Part of a small language model's weights: 2 heads of 128.
Each number is 500 + 50 x the weight over its row's rms, rounded and kept within 0 to 999. Layers, rows and columns count from 0. Numbers have three digits each. The size before them is the row's rms in percent of the matrix's.

# up: layer 9 MLP up, 768x256, rms 0.0669, rows 724-740, columns 0-127
# down: layer 9 MLP down (transposed), 768x256, rms 0.06, rows 724-739, columns 0-127
# gate: layer 9 MLP gate, 768x256, rms 0.0641, rows 725-740, columns 0-127
up724 095:447501452536561421567534467526542490519492604445512485532389516382566501500515435474490447457539442535490507552573616507428503475547446514523427455515491535544513496471646445470547552494476520489518460554514472527556508562487426526533531483540550427541454506442537460494454530412370543533514497562530522392525510476547454472426347415524537560578526508485497465544525551395486432523556
down724 102:578498600451486530474497520586514509526494493456451414549525429554434574532489497473553471554447492492464465524366533567450576404415538563559513397443544526470454603518397476425545470564582483510541524498505620469534501533579496468491460515446464496408608503527477444528575575557446549526514491478485529499565498468473423476539539571429489471403434476513569629527526567427523485475520
gate725 098:585540537475463568508493474487543615502517494576413480444497535523468519502544555451484537387529577572442419503586504542480585518466482474520514547504467528522440541444480561522510571538471623539537474511471631505538564532487520455510501479532440632494544482563533522459598534581607473482445507510516469543529578551502420542509495552461470447501439566578397447421458481549429424572564
up725 092:421500464419487489459510520400462484420469526487552479500461455476580498500569489462545425518439505467465464479532546508540539503579418421513438539591416462394459501605539441523573519491508477502436518430493520620510496482438640507467561523404575502557510370505504461449547491462499448526618542523494418447520468514511507507499517579446488381523529419517516473518530547499593440436527
down725 097:553500541516554466595387451538448511571456463488495501427535508450457521516453481573521524489544588482491548497531562553499581465486537495483560530463548528579486567457429531525461558442467554631515559555358569529431541493482473416480546478469488546493497496540487466444506517600606530381537586431468472541396472467477493422510426519519493478432528473519488498450494488512546480579474
gate726 102:519450565550564467477429477514460456504509536422489503536499475548572605555485516495482520563544522495486540517549575553532523491465501450453508505522424499439513492557571590533539547468518507470379498560452526370524532448536474520489492517562568473467469479533519538499452513568524550515533385464537433487506527501500479583504514505432502543554488509578455395394527543502454441484523
up726 109:534424548551516420485594464619514491415600456510499509457483573481517522463484510463463471511402433418470568501501426526462445517480437515420576499565574504515509497486441467451500535600479542493442440525458423597496451450473545555480597496645566532475442584444565528513542505446532617542500506469453519480482430566414468507508499506499462519435465522392593581562499509561465493502581
down726 092:510476397493497472450477540410431504455536486363519498551474490510488628590514481546483484516543511490429493437518496508538564535554517456457391471473402513565441454458429526468514532454420478400515583521547498476469490499444543470493506521479504502453516492536532497475476532571465488550558433502478414519436502528523537564551522617479574460457535486564534493438467594408420478484436
gate727 100:527485557460547512495550557454480474472439497439450483474419483565490476587533472576534490477510573483549517515461587485534534506459560429521434507526582446463436562453388469588460448529622514485553529521392581572502453530532503533566485558426447543493511434510478512467473429424459493512416519513498501473569458524367591455500454444441528522540514521427439533554548460548492632500472
up727 104:501496564460452491431483414491483480544482474450542564378630530481493581465493559437379567524519457409550525404497435441463457543448496634452532493487429596532561482445427558585429502485498416458521478543557457464423642475499506510465434493512506581513476424545518568491532500437448396555465437595472440497480557446473510467517514615473469494499475470607420477444500514544430535528526
down727 105:405515535436521519491351485502540507386638502518558544539418446495583474556542467475510489431445480479539538454513514385442435420462546492583592416525516548558521514538553556489502451502563446509512512509498570548438532445443478581568503537521438545437502497411491565459490507565581527502525463474404537523402569580506558477501522404455568452612505466550457548453461532531478464418490
gate728 104:533519517543530489446607559449575500511600551445536453474522563496480514506490589564512473456490504504505527572503479645509523440541511567524541552525442655492486515437412362514509448514494424381454478682439448503459504635591424496440444548557517460519449465539564429591559523459514479500488560366513475478429532504505490514555476582480462576432521477393558480520457603506531480472469
up728 107:430534561485480511572520452445517483486444527434539472510481460476541506498474487538499534420504524474401564560589527459497624514507525476488508496424517531494553489506501463531590497427479418535497550492568523489487471488465505551482409415503396565504479477503594560507468505587400409400580463481433477440560490519465450544509534473505479519582470556473499563481504554510482470448555
down728 105:445551472547491504546388507496549386485480569577431495478524464469572538530426494467501446531469489463559494605539419511455479550424492524522527413467535545538487482514483563557469540571550505503533522466577436600480519412576478516432389484427603491442588493534503546494438481483370498582491511459530423503464576527497473478474521461484459438483441440540522407415453467479442483552470
gate729 104:446502662554539522429448577482479407563543559490545571550532492463557497564461518584459428521502453433458649517459491473470511558510509576607556489529584538537496501622585531495568469518518530543490510515611606550558586425476522568438507572491498463396584494477554513430439419518491535484465481577422477528516493469551481522461425513560584509536499468501512518556433504542527609498398
up729 098:505506493505496428453488526628578564521516499441566542516481444512561541529540511460568456498487426418514530376457465535463527526511510540519450481549508399456477418529566440537467460516547536510573558510511512492499528591526610500538487561470463495464452461473453520577500505432552518559532517513472608609505543503514496554403498572492545574570472567536532507480532547513526464501512
down729 099:526484473536530521549548469391479480409461493506494431467512497447378499449558478489456492507417480539542489574487455437552523453488497441444545541529470449593534428470492568491582550441539485429451469434473553512545480541522523495473345482528555509537558533504511492519521567585492496498484559481480532440558498490517541483460440444505488446571506493511491487509503554468407521524512
gate730 105:566465406540559450552516465454558495465440416586523443493548433568477524541568523613468475543453565494433429514458450500397584544554478509450515457552527486502516581555552497544490560493452479465506469447488587536506514556540588554465480501511463602490470557540506450523566555509549490550571532488520549468521450513510466541513523532534569500544428435498535553545514592580497495440470
up730 099:562554444466482530484522467429576423483557549479601491510419431366536501426647478551463512536442477543511423555458439512411500476551489455490462482470504469601436481491448456555501479557548538447431441656437547544513496513479504504500517510547432384512550532527436474490489484467495484495508483440469433511477472449444533478489519522498542462563457464578549465449457427585412529478477
down730 100:490547517505516396525479523479499499417396462528547421523508468502467578477538498455477467509446531565498520507547524535534515424522467505512571469529414577504538479485542443548493514424458390517524517445492475565558443406495493471436414520551485479570564485451579474608503554528484525449511479604479473476444540427589495425517455582538432490523507394495492535416577552624512436460449
gate731 097:551554444542500475535546539504394494568442538456491425534479525478522509514585605459493488573538542500521434495603443393446543520493373487492472470499528461521564507508480570452565497534511549467427583591527513564511601531462520493513523569441470498450543544525456446564509463494517461451443475432438465524548504564473536469571569523553538459527431496501614481530478397497484555492566
up731 100:479496536515463504605539565469381497537527577560453454470552524430524462491495504551483544497493468518497401550505467523528577390453602526478504546477494429483609470554533450483470474481532526487452538612485467569583558507467497536465540543538440455577540544471522490598480499511519561404579452554547497604620461517447453582534446502529605562520514528556502559535472548565584522568490
down731 096:506446463462536477483566494412504482567468404494428531585489546489551516526455526581536476474457501476552589494609513510513573528459500491524519514464520489479361537523500511536445510558436515545494473489560426505441410428542544516574519460548466507376384560542482574505554538549551504493485546477540453395503470557545501521541538487531409471453510499471561464562554567398466567491528
gate732 105:460388575555489470526482449557600458509449487457480583460422459523530511504486450468545595418514567513493530491493446517481515433535479430498509521426394482525425440453567452435432578494429438492526528587483540460476526551459499515405412459577550566454490549509541500485501584528478496527477549541527442445539458436425541505477473597532480633508498525456507590499464529436448513464438
up732 103:492508463553424560488546503506462565463468466474526499449561446537473524562520473512474470612589435449468498446521427442563517496422422542484405529523385411488527499495528582500569409432557445441565477505554541464516425537486508435426537531544489502473524464503438493460546492518429502522481406493521506505556490466530396509597581500429542476526500538491518462523469417501486500524498
down732 105:449509541388456528492463590454516431542448445475486512481464482509540481475476495514540549539396553438499493605473488464398484505421476486463538479493494484547516504571464458485477466550406546432542529511603512547454509478512408511582460514461454539561591596515536505565496557537450484463521583581471499482549549462497506450471485508516478418395514538514506397483504472452548557535454
gate733 098:435520493485586574507542446516540569482509488498503535551457442451457491435487578478567511515503538601468498452482424423537533559529372439508483477458466557557451466539457532532561512471506553598433529537518507462517582459501534543453498506554577511488525410431480442601548507567436486511455532467441526554476491515497509557561488498554592459525456462575537487518432502533549555505587
up733 104:568498486450489481483486495557421440463419486515476529410458603433493568493500563552496550398532470454457430516534573520544554433515552438432497555562509518502486499540501507539604527470465501424476508429523571483542438551575517489529537519535545526478442482496531614491515512613484512498538492548505491524477524591522387414401525515523471407646538477500451564427495492520550450447541
down733 107:502488539535562466468483491440507583497462517328569527544552490484452433479596437518528464529533567477560502558470537509493379496456511525556430481428600562513511498461436404499502487499458578385571478536502459492496587509412523550519544546531561483524497524488525494511556494447376568481572423421433493557508430527526533528518494544495434575446475527487408573443491429470386560458541
gate734 098:467509448408520520519452438571507510446462560496435404565516524453555454473444463509497504563454519460531489439567453480504492438481466480503431485466467484569539560521553487553512494500525491495421471475485478486414425500492535417512499553559544462560501563509540466492562548559478493536616392418365540508466479520571404412656437484484491592532522478531530478518510426568539573542515
up734 097:559565536476559485420488514451555525624468536512537485410604459529479473490488484480532493516430567506458488450489485477562485497462467442519532549521409524489441430551422497448512520494466464571511570515413531553441449526571474483546490474510569504541495385589460507468565445488543508453508448463430494579474542554502388574442543520521490491429610491553507570468595464477410437503490
down734 101:578534485489497540571557635485472585538493506557471579601550489556544561520504554517472453539481399458504474500515481577481477542486444470401426472527525465494506538453541511640453476462595607474437420502502470505549583467500531487522609529576488472580563508538476448445474490597415506508454525496506424495528509470419463594522508452417485559437497439563458464433451399452391504521481
gate735 096:492552530532537518496588509482472389524495562505544444459441501468462486484463606517539487449502626534554514534510564504565494455558557435508478531496378495494441572417418656519418424486513468501501497552408499486516517476592489420552492488599495472462508472513534471589495539464452520529462384511418448434526441506487502488484485437546530556542547583523508404664536522520483432474552
up735 095:415535526517470514552433500541512436432511440498457461426532472520412582553533576588600471458472621421530481469520535492505538551510503548496491585393487540435577503599499547449510432519387438515449471479470566484461562578538452459511484496570516418433500499595539483527554488515407450483599461562547418520511513497496510564552498574389443542543350490498529493456440444573492471549514
down735 096:492558461430531568527519576539531505487535580574453480503594465536539483518558504486475501503458543563509561432596429461474447448590470497626514586469429429503464570405487531527520435554551491527408537557529461463499529484506591516486576409433504480528547509431580551508493496523452510522453470569511446494558465504489541528493532555493564482445376420573531590574499426465474506509583
gate736 100:476505501562575524528546538510511469510441555569482539630519458415603472555597535432575520537496458451536464504454534534469496557570480543533508507442612542617495626490500470534413498399512490458541483509598516502498444524553420540446525482515508449464545506443546455509500456539475662480464406531429533535507503485521504520530447506590408549455448562565517459524532484515495483482475
up736 095:539463504571602573392517553552466577508496462544489448554504553485510491496505591478455533555542462534476508557513519546507486564495462503552380404493474397487472557528438485627476574508511503454524459525535498551532576453582467517446536582444533576553458525486561471550504406463528459490445530577534499514437489458414537561548474454501409484556471462464459495519486570566555563473489
down736 097:547499444428379438487543557493485498490539557502525523456476510511476564453518420534395511556447426537439523428475506496521554479538470450464532470515421449435456594503532472566484501539478516502529458455567484443475487484521403553571488523532421488384503502632546575526478536495507491478579479541507512472586538474563536554474508486475551469557460401444498505481520409498540447532551
gate737 099:535520575510497488451534549554527595340477468472509472413528500518381566534500526503490464417477573422558405476446493530590479521499405555542466510579533558529524474527482467548539570457481511533461489469534565564497430478395469482504460484453586600496518482622517556589488585549443505558497568513566470481525472490537465487529531513504520507528507550382422481448442485511545496505473
up737 095:500445552508432531525464511484612448500470415423449594488547509520498461463555531534443471552508498469463440464497502548513465460404422571424495546434497532484511548502488487476561443458522540487420568379500531483523509506601519402416487532533537441506444484514503593552417564569516431605386529536567551473464505488485345485551477498591562489529548507446478439497506548495521420421504
down737 098:554490471486568501519516583546474541508549451465482438486450511539511463534536475478612512427449488460553550494541540444533479551418495420430504503604480449559483510463395513507498437486448471487558433559458498537522447452546515521546572490558429499561511614455495478537548509466547521401482544475460485439527629518525546493510445493510475457549493564543493519526554408554557504488446
gate738 097:453444431521474457501558442466510453457433488452554500446495469464598460504444502484392506503427400472519393492562494530455497467434484458539592543517436499365521448430471564504566539492482457499542442513512498484475501446507452469466476473450500459548585564505412561557486413541536432514490528476447487591486503402485579527533428417433535478517426445485510422466607527473422438486512
up738 102:420425549521479509505497566452526450529493493434436451481534515425584465451424465471423568445501381463491486529514525529472403468441500392546570552458493503506477489515545584500618455607485548494534529528524538599492473506500550568458452464462481560540520484455430457632457534447541448403497424582444536564475539422553495515559374539437471478412532512566430548554588546520479515502535
down738 097:522557451557504439520505498491564564424608468573523470513520464508523576549591522542443498340507524580473472538447516450506464496482563452401465429582448517477521461571577472543539512570461501575476521460435479469468543582450474567464502568485548595438511505483498459557480512506581585458554479538537474507537482514459387496564492530569491531402534554486457532475502451576514445440452
gate739 099:402509460424502576526469449462430439407549496468500517488435452420522507470514606516484504589509504496524506505443597485515414583578625419456463439515503443528512555536510527501540466437547502509453421529486547517420542479431525439439561426566475504489511454580481543525583390539549476458528518468476456547446553468564494566530573403460509533572419480511514511527587487495478499509524
up739 098:501528448524455540522442494409436493414461478479478526502488500476488452494477484465485444480496482442451458518415539507494526521532540525505436549437565545598542516574547517390515505530494640463474411488501523514513528490468430500452471516395415486499455493464485559455482619480467502368515519434463563460510529454557566455531503443464464446423521555476556458483476538474428586519457
down739 097:488486510466623504513447582489509523565557525465485500479505519519596561438433455431536525500487516553506559508532458414560459550429505504514534525396497520586500567506537530533433477471510429526526468594453507460561443467529482475473493486535485485505493542502504492607468519505384480567474477553663452525550525476501352563593496560575484518644471567525493520452563483465513552575562
gate740 102:537515506518513530641476571491477563532504492397533540519514494571474506457420564554534477477518435464469495570498562403478565497572514490569496344439537491411432498449566477589497555519569483493546566551515558516525558456528561533396469503520462530508460560449550529485585522468540505526431449486531540462557490535457551549526499574474571554570494534489487532477497562450592498509596
up740 095:482395487593469432392546456507573528501573473540556458521459570527478524514535511422421539575478546445517524573536481550563546502499520509391431522540461425525544523543605484572502500569425472485495504566462496492495462526556528501521456509501394544576544513548537559515520496604533444523382546434550517471572515509451429553501544480461618479513435546461482565498580553546455504478564